Weights of a small GPT-style language model, trained from scratch on English Wikipedia.
Size: 10 layers, 4 heads of 64, MLP 896 tanh GELU, vocabulary 4096.
Architecture: LayerNorm before each block, rotary positions, no biases in attention or MLP.
Training: a variant of SOAP for these matrices, 3021 steps.
Each number is 50 + 15 x the weight over its row's rms, rounded and kept within 0 to 99. Layers, rows and columns count from 0. The size before them is the row's rms in percent of the matrix's.

# layer 2 attention value, 256x224, rms 0.0442, rows 113-127, columns 112-223
100:37 24 22 45 77 30 60 46 38 71 31 63 84 69 64 43 46 55 69 53 51 67 57 38 45 57 59 49 50 56 56 62 28 43 33 47 45 44 57 42 62 50 53 37 38 54 59 43 61 44 26 36 58 34 32 55 66 25 50 28 45 65 58 99 38 61 55 48 53 45 60 83 65 57 38 63 66 38 79 66 41 61 56 34 40 58 41 47 43 65 73 52 57 51 65 52 65 57 26 63 29 68 26 33 49 19 51 61 51 28 30 78
096:56 29 37 24 47 47 49 60 24 50 62 44 55 48 12 38 41 41 75 44 48 73 47 52 36 66 77 56 41 41 54 61 19 17 49 40 50 76 43 66 35 41 58 54 64 79 20 33 51 34 32 22 68 32 68 73 36 35 68 40 44 49 33 23 49 57 37 35 46 66 57 70 26 54 35 55 30 61 57 41 72 52 50 53 42 75 55 29 47 37 80 42 32 48 42 62 55 49 48 62 26 69 40 31 61 69 60 45 56 44 57 36
097:50 75 76 39 33 40 41 48 37 53 36 37 56 19 69 40 53 69 82 37 85 43 70 49 62 41 51 16 45 39 63 49 55 33 42 86 54 64 56 43 41 64 55 24 53 56 55 37 48 59 45 37 57 56 22 67 47 74 54 37 47 37 42 81 53 73 39 52 82 57 48 33 51 62 82 20 39 42 37 44 47 61 42 87 24 31 35 40 44 54 21 38 50 27 57 37 72 44 27 26 55 40 46 34 31 48 49 37 48 50 55 52
093:71 44 49 28 46 41 44 48 64 31 91 39 48 59 37 72 50 76 33 13 40 29 69 30 26 50 64 18 64 65 30 73 64 49 55 32 61 48 45 65 58 43 30 56 57 47 62 72 33 36 51 47 86 28 47 50 32 54 49 54 60 45 38 43 60 68 45 43 60 53 42 29 49 32 61 36 55 65 08 40 71 77 54 33 25 53 68 35 65 55 51 49 44 46 54 70 35 41 38 64 58 32 53 33 52 28 41 59 47 49 44 53
097:55 46 24 36 39 08 83 60 61 48 50 25 37 64 60 58 55 23 69 36 55 78 38 51 79 77 50 40 64 45 46 30 77 34 63 49 54 58 27 53 53 59 48 60 74 41 47 53 44 21 27 39 68 61 34 61 17 59 43 56 50 44 32 55 55 61 70 44 67 48 61 61 57 65 52 54 46 66 65 20 38 35 58 49 34 61 47 47 51 57 45 32 61 30 49 68 48 60 44 47 31 70 26 80 28 34 79 66 66 60 54 34
097:31 45 48 41 50 47 58 40 61 68 79 51 69 54 62 16 66 65 48 63 67 47 44 50 26 38 64 42 71 63 27 31 58 47 68 78 48 43 60 64 34 51 52 71 70 30 41 59 61 23 47 70 41 28 61 70 44 91 52 40 22 31 23 34 53 59 64 56 48 68 56 50 62 55 43 79 63 60 53 22 59 47 32 61 64 78 55 60 64 17 62 44 35 55 52 59 90 56 24 34 29 41 51 52 46 51 62 47 38 64 81 47
098:60 48 64 45 49 51 41 52 62 34 49 39 42 54 58 41 32 67 08 39 52 43 70 63 56 35 74 42 46 56 65 51 38 61 67 22 58 55 35 76 41 79 63 51 62 74 54 69 83 67 47 43 52 51 57 39 33 46 32 46 22 34 38 40 56 61 70 63 64 43 52 51 57 65 47 25 61 44 68 71 70 42 49 24 51 47 61 64 38 74 46 33 35 39 39 51 14 34 42 62 70 63 51 63 66 58 33 61 62 37 73 64
099:42 65 47 47 75 71 38 74 51 56 67 61 16 53 38 35 56 36 45 54 74 59 35 64 63 37 34 48 63 48 41 58 64 73 25 47 59 44 44 50 64 37 44 19 52 52 38 44 77 45 50 17 62 61 34 51 65 29 44 84 61 66 37 42 71 66 43 44 50 38 39 54 44 53 46 50 44 64 62 66 80 40 73 59 47 55 45 61 50 51 26 32 95 46 36 58 50 32 63 26 59 27 29 63 27 48 59 48 59 62 49 45
095:76 69 52 54 59 68 75 50 89 52 59 51 53 59 44 48 67 50 22 21 43 57 43 38 99 60 40 64 55 32 41 53 56 67 50 69 60 50 59 44 59 45 53 73 36 66 49 50 40 44 48 46 52 21 33 35 25 58 52 48 32 59 63 44 60 62 70 45 30 61 61 79 51 59 36 59 52 52 31 40 37 86 76 38 50 52 72 55 61 60 67 52 59 37 69 61 55 42 49 67 32 44 79 49 42 58 31 45 56 47 65 52
092:30 75 52 43 63 52 52 15 22 58 50 23 55 71 73 35 23 36 49 54 61 37 75 64 37 57 65 47 49 52 35 25 77 44 29 25 38 32 61 48 51 82 57 59 50 43 29 65 23 62 27 64 62 30 42 44 62 49 55 39 35 66 36 57 27 50 55 57 54 40 60 24 28 57 47 47 43 71 62 78 46 64 55 58 52 53 49 50 42 52 30 39 25 53 31 53 81 46 49 73 51 40 60 55 52 47 40 44 71 12 55 16
095:40 17 50 50 69 54 65 48 62 40 74 42 43 40 29 47 40 44 41 61 48 31 52 19 82 71 48 48 52 43 52 57 65 31 56 20 41 53 18 61 45 48 38 62 44 53 37 55 38 32 35 48 74 80 53 79 73 52 45 55 48 59 85 71 48 50 59 37 28 41 57 70 35 62 26 51 30 55 73 50 44 57 52 81 70 51 47 35 62 41 58 56 50 37 39 47 39 60 73 52 37 39 78 45 50 53 43 54 55 62 36 75
106:54 79 57 47 71 61 42 55 53 45 74 41 44 33 59 67 56 49 35 48 41 41 58 43 59 56 39 46 42 42 66 48 35 62 43 52 42 62 59 58 43 46 58 14 44 57 52 73 49 43 28 33 31 34 53 58 54 40 53 34 76 61 55 32 73 74 49 71 54 66 56 51 75 59 38 48 79 45 54 62 51 66 63 24 33 57 49 40 43 33 31 74 58 25 60 53 34 57 31 39 39 31 57 59 39 71 67 62 37 60 47 56
096:66 59 60 53 44 31 67 32 51 46 52 62 50 37 54 69 64 41 48 61 38 40 40 37 00 66 75 42 62 72 34 45 66 69 17 54 64 45 37 83 32 78 57 44 45 53 55 41 45 46 22 60 55 24 27 44 66 88 66 65 24 20 30 53 29 46 77 41 53 50 45 38 54 57 48 52 05 36 36 36 35 55 19 65 47 53 59 65 56 70 50 68 47 60 31 46 64 32 39 78 49 80 62 49 52 28 41 51 59 18 75 48
091:47 59 53 11 42 39 69 84 67 54 27 41 74 69 51 86 28 42 63 36 44 41 18 57 39 53 63 52 40 46 37 55 49 36 32 60 50 38 25 26 34 27 39 55 41 53 43 31 47 48 72 70 38 78 61 79 51 61 37 48 41 75 44 12 49 45 32 84 61 33 33 46 43 45 61 71 41 51 32 68 34 47 63 23 71 46 57 33 57 61 45 44 50 52 26 46 77 27 47 52 55 64 57 26 35 51 54 32 60 50 57 40
102:45 31 34 39 51 70 54 66 42 38 62 40 61 51 71 44 62 32 52 13 12 34 45 54 56 17 64 61 43 41 58 46 41 61 38 48 47 52 59 59 79 22 36 40 57 61 49 79 22 39 87 62 60 43 36 49 48 46 46 53 52 74 38 50 53 45 37 78 41 18 33 26 56 19 20 51 52 40 49 28 70 43 58 51 82 56 29 46 14 64 25 41 49 46 46 72 49 48 47 64 55 57 34 51 60 54 48 66 56 13 45 53
# layer 2 attention output (transposed), 256x224, rms 0.0549, rows 113-126, columns 112-223
091:78 57 47 44 37 95 35 53 73 46 32 71 53 59 29 53 63 50 59 45 47 60 39 36 56 46 45 33 57 47 34 50 91 47 73 52 62 76 53 44 55 51 42 47 62 63 56 58 50 46 73 31 55 48 46 59 50 44 34 51 24 46 42 49 67 35 58 44 45 25 45 44 55 31 67 57 31 45 41 57 37 64 37 32 60 14 46 37 65 37 48 58 78 33 39 47 62 19 69 58 54 24 44 31 73 68 48 43 42 46 43 64
090:61 49 43 59 36 56 57 47 48 61 21 60 38 46 57 51 53 65 48 26 68 26 60 23 50 47 45 13 26 45 52 39 57 21 60 42 42 22 49 38 41 40 43 44 54 66 66 58 50 62 46 53 33 24 34 40 46 54 38 40 39 40 53 29 52 57 38 78 32 52 43 43 55 42 55 36 46 70 44 45 51 57 65 67 60 71 52 51 28 19 27 59 56 65 72 40 51 60 73 18 53 50 30 69 48 87 34 41 35 54 61 56
095:20 51 19 53 67 55 65 21 51 71 45 45 43 77 45 51 60 61 33 62 58 47 28 61 56 44 53 74 69 83 20 42 55 15 48 31 50 54 15 41 48 51 53 72 51 53 60 57 74 33 60 63 56 74 60 45 44 48 57 22 50 73 38 80 46 38 52 49 55 48 57 66 36 30 42 28 35 51 59 79 40 30 70 35 69 46 67 56 47 57 75 50 19 46 37 53 55 43 52 75 39 65 61 46 52 69 33 60 43 37 42 42
097:43 42 45 74 63 56 74 47 29 54 16 38 42 46 67 41 36 25 66 39 82 53 48 51 46 76 48 28 30 45 56 36 59 50 73 78 43 58 52 49 54 64 59 68 56 71 43 43 80 35 56 37 26 60 79 41 68 38 29 41 25 54 51 60 41 20 67 24 51 49 52 70 47 50 35 40 73 42 52 30 70 47 07 40 51 43 31 51 50 64 49 61 46 69 85 38 65 47 54 32 54 56 68 50 35 44 80 57 44 57 78 60
088:61 36 57 69 25 62 39 83 31 24 41 51 55 48 51 63 50 71 31 90 71 11 50 28 65 33 46 47 28 51 40 42 27 49 44 44 78 47 74 45 29 47 58 67 60 63 50 57 68 46 43 67 50 45 52 39 27 49 47 45 46 34 71 34 54 47 55 84 29 66 50 36 73 39 37 68 45 68 40 56 53 60 43 52 49 08 64 44 67 23 66 50 43 69 77 34 42 36 61 65 73 26 55 57 61 62 40 31 60 29 43 49
094:69 41 50 52 77 66 50 30 63 61 53 44 32 86 62 60 74 34 41 45 50 46 50 72 70 44 61 33 36 70 51 32 47 65 42 53 52 43 56 52 43 47 22 50 61 44 55 46 60 56 23 38 53 49 44 33 62 48 22 61 55 40 90 54 53 26 56 48 51 49 62 72 73 39 39 38 91 69 60 37 35 80 31 50 56 17 53 36 38 41 50 39 37 57 45 42 23 78 40 50 76 72 53 51 38 66 45 52 51 26 46 59
092:44 59 61 42 52 57 63 34 52 39 25 56 59 52 35 59 30 47 59 80 53 33 73 52 44 28 51 52 55 51 26 78 56 28 22 72 56 52 65 54 35 48 63 38 33 37 28 45 39 53 68 73 52 70 42 39 58 53 35 22 37 58 38 75 39 16 20 28 46 45 54 38 44 53 46 44 35 69 48 79 35 61 57 52 52 52 58 54 59 44 55 83 59 41 68 34 49 60 62 29 64 77 37 56 35 74 60 58 31 49 47 47
089:51 46 39 45 50 51 69 38 53 50 52 08 61 66 41 46 57 54 66 65 00 50 41 48 35 50 53 62 37 67 72 49 43 44 48 40 62 53 50 47 70 47 56 71 31 29 82 56 53 31 76 68 62 60 78 60 52 74 52 46 60 51 40 64 38 56 65 58 42 43 50 33 38 60 41 75 42 56 17 37 49 55 79 43 50 66 46 26 72 45 55 50 32 59 53 39 49 64 53 78 45 40 51 35 66 58 13 26 28 82 48 32
080:46 61 49 48 61 74 51 63 56 31 46 51 63 62 46 42 67 74 67 77 79 31 45 64 46 45 62 40 32 68 47 57 79 55 52 57 71 50 64 58 57 58 23 49 27 60 51 53 63 56 41 29 41 74 19 63 77 37 50 58 39 39 52 65 50 51 56 63 62 37 38 29 53 58 45 23 42 45 51 62 64 41 31 61 65 18 44 60 68 40 38 50 65 26 64 31 46 52 57 80 54 31 53 43 52 42 56 67 61 43 61 41
089:78 45 37 54 38 46 38 54 37 80 54 56 59 40 59 49 30 51 40 25 65 56 46 50 50 72 35 44 31 46 59 67 17 59 58 73 58 66 47 52 49 56 32 43 78 47 64 46 37 17 52 47 74 54 50 63 54 68 64 23 59 67 47 67 39 34 27 52 64 65 55 74 85 58 73 52 40 68 51 38 24 26 08 34 37 42 39 36 41 69 48 66 39 51 51 38 32 23 47 37 67 84 55 29 49 59 71 59 37 62 40 52
083:75 83 39 48 58 42 51 79 42 56 38 40 48 72 55 63 70 30 31 46 41 45 46 56 33 47 47 52 57 54 35 48 44 51 41 75 58 37 69 66 79 60 47 57 53 38 65 72 47 53 71 52 67 36 76 53 69 59 49 33 52 24 35 44 37 28 30 09 62 46 59 46 71 67 69 42 68 44 35 47 66 45 42 49 27 55 64 60 34 65 57 48 50 73 35 49 50 59 40 44 47 38 27 67 70 47 25 67 26 47 44 49
101:39 29 73 54 47 36 16 52 55 28 48 31 72 53 34 45 34 65 30 36 55 49 66 56 55 70 44 73 43 42 61 55 41 69 54 64 65 55 84 43 52 41 54 69 42 19 65 14 66 57 54 58 38 57 25 42 50 58 37 64 38 61 32 55 49 65 62 30 48 34 56 62 18 52 45 50 34 20 66 35 36 48 57 54 42 43 39 50 61 56 41 90 57 52 33 48 31 38 47 47 48 49 23 29 77 64 41 51 52 48 53 45
098:67 36 07 54 48 56 51 46 34 83 45 24 60 58 38 67 41 35 48 50 38 52 55 47 39 54 44 66 47 43 65 23 35 32 81 31 35 48 62 25 73 52 50 65 79 54 29 65 36 28 79 37 43 38 50 67 27 54 47 53 54 40 50 24 49 46 25 51 33 74 44 42 47 32 69 66 54 54 74 36 40 25 67 43 55 30 64 30 23 54 56 34 37 54 65 47 51 44 75 68 63 65 46 54 63 50 59 57 37 38 33 75
088:31 47 45 56 59 72 58 41 38 69 50 44 65 50 60 57 41 55 39 56 56 52 49 30 30 68 61 30 42 69 53 53 31 48 59 63 43 44 33 61 71 74 39 76 52 52 34 61 62 47 35 40 41 17 63 50 44 63 69 36 77 27 37 24 65 70 76 54 56 78 42 32 53 36 40 60 44 54 56 47 43 41 27 61 35 41 44 49 25 57 32 79 44 71 60 51 74 57 50 73 62 72 47 24 39 23 30 53 54 62 51 46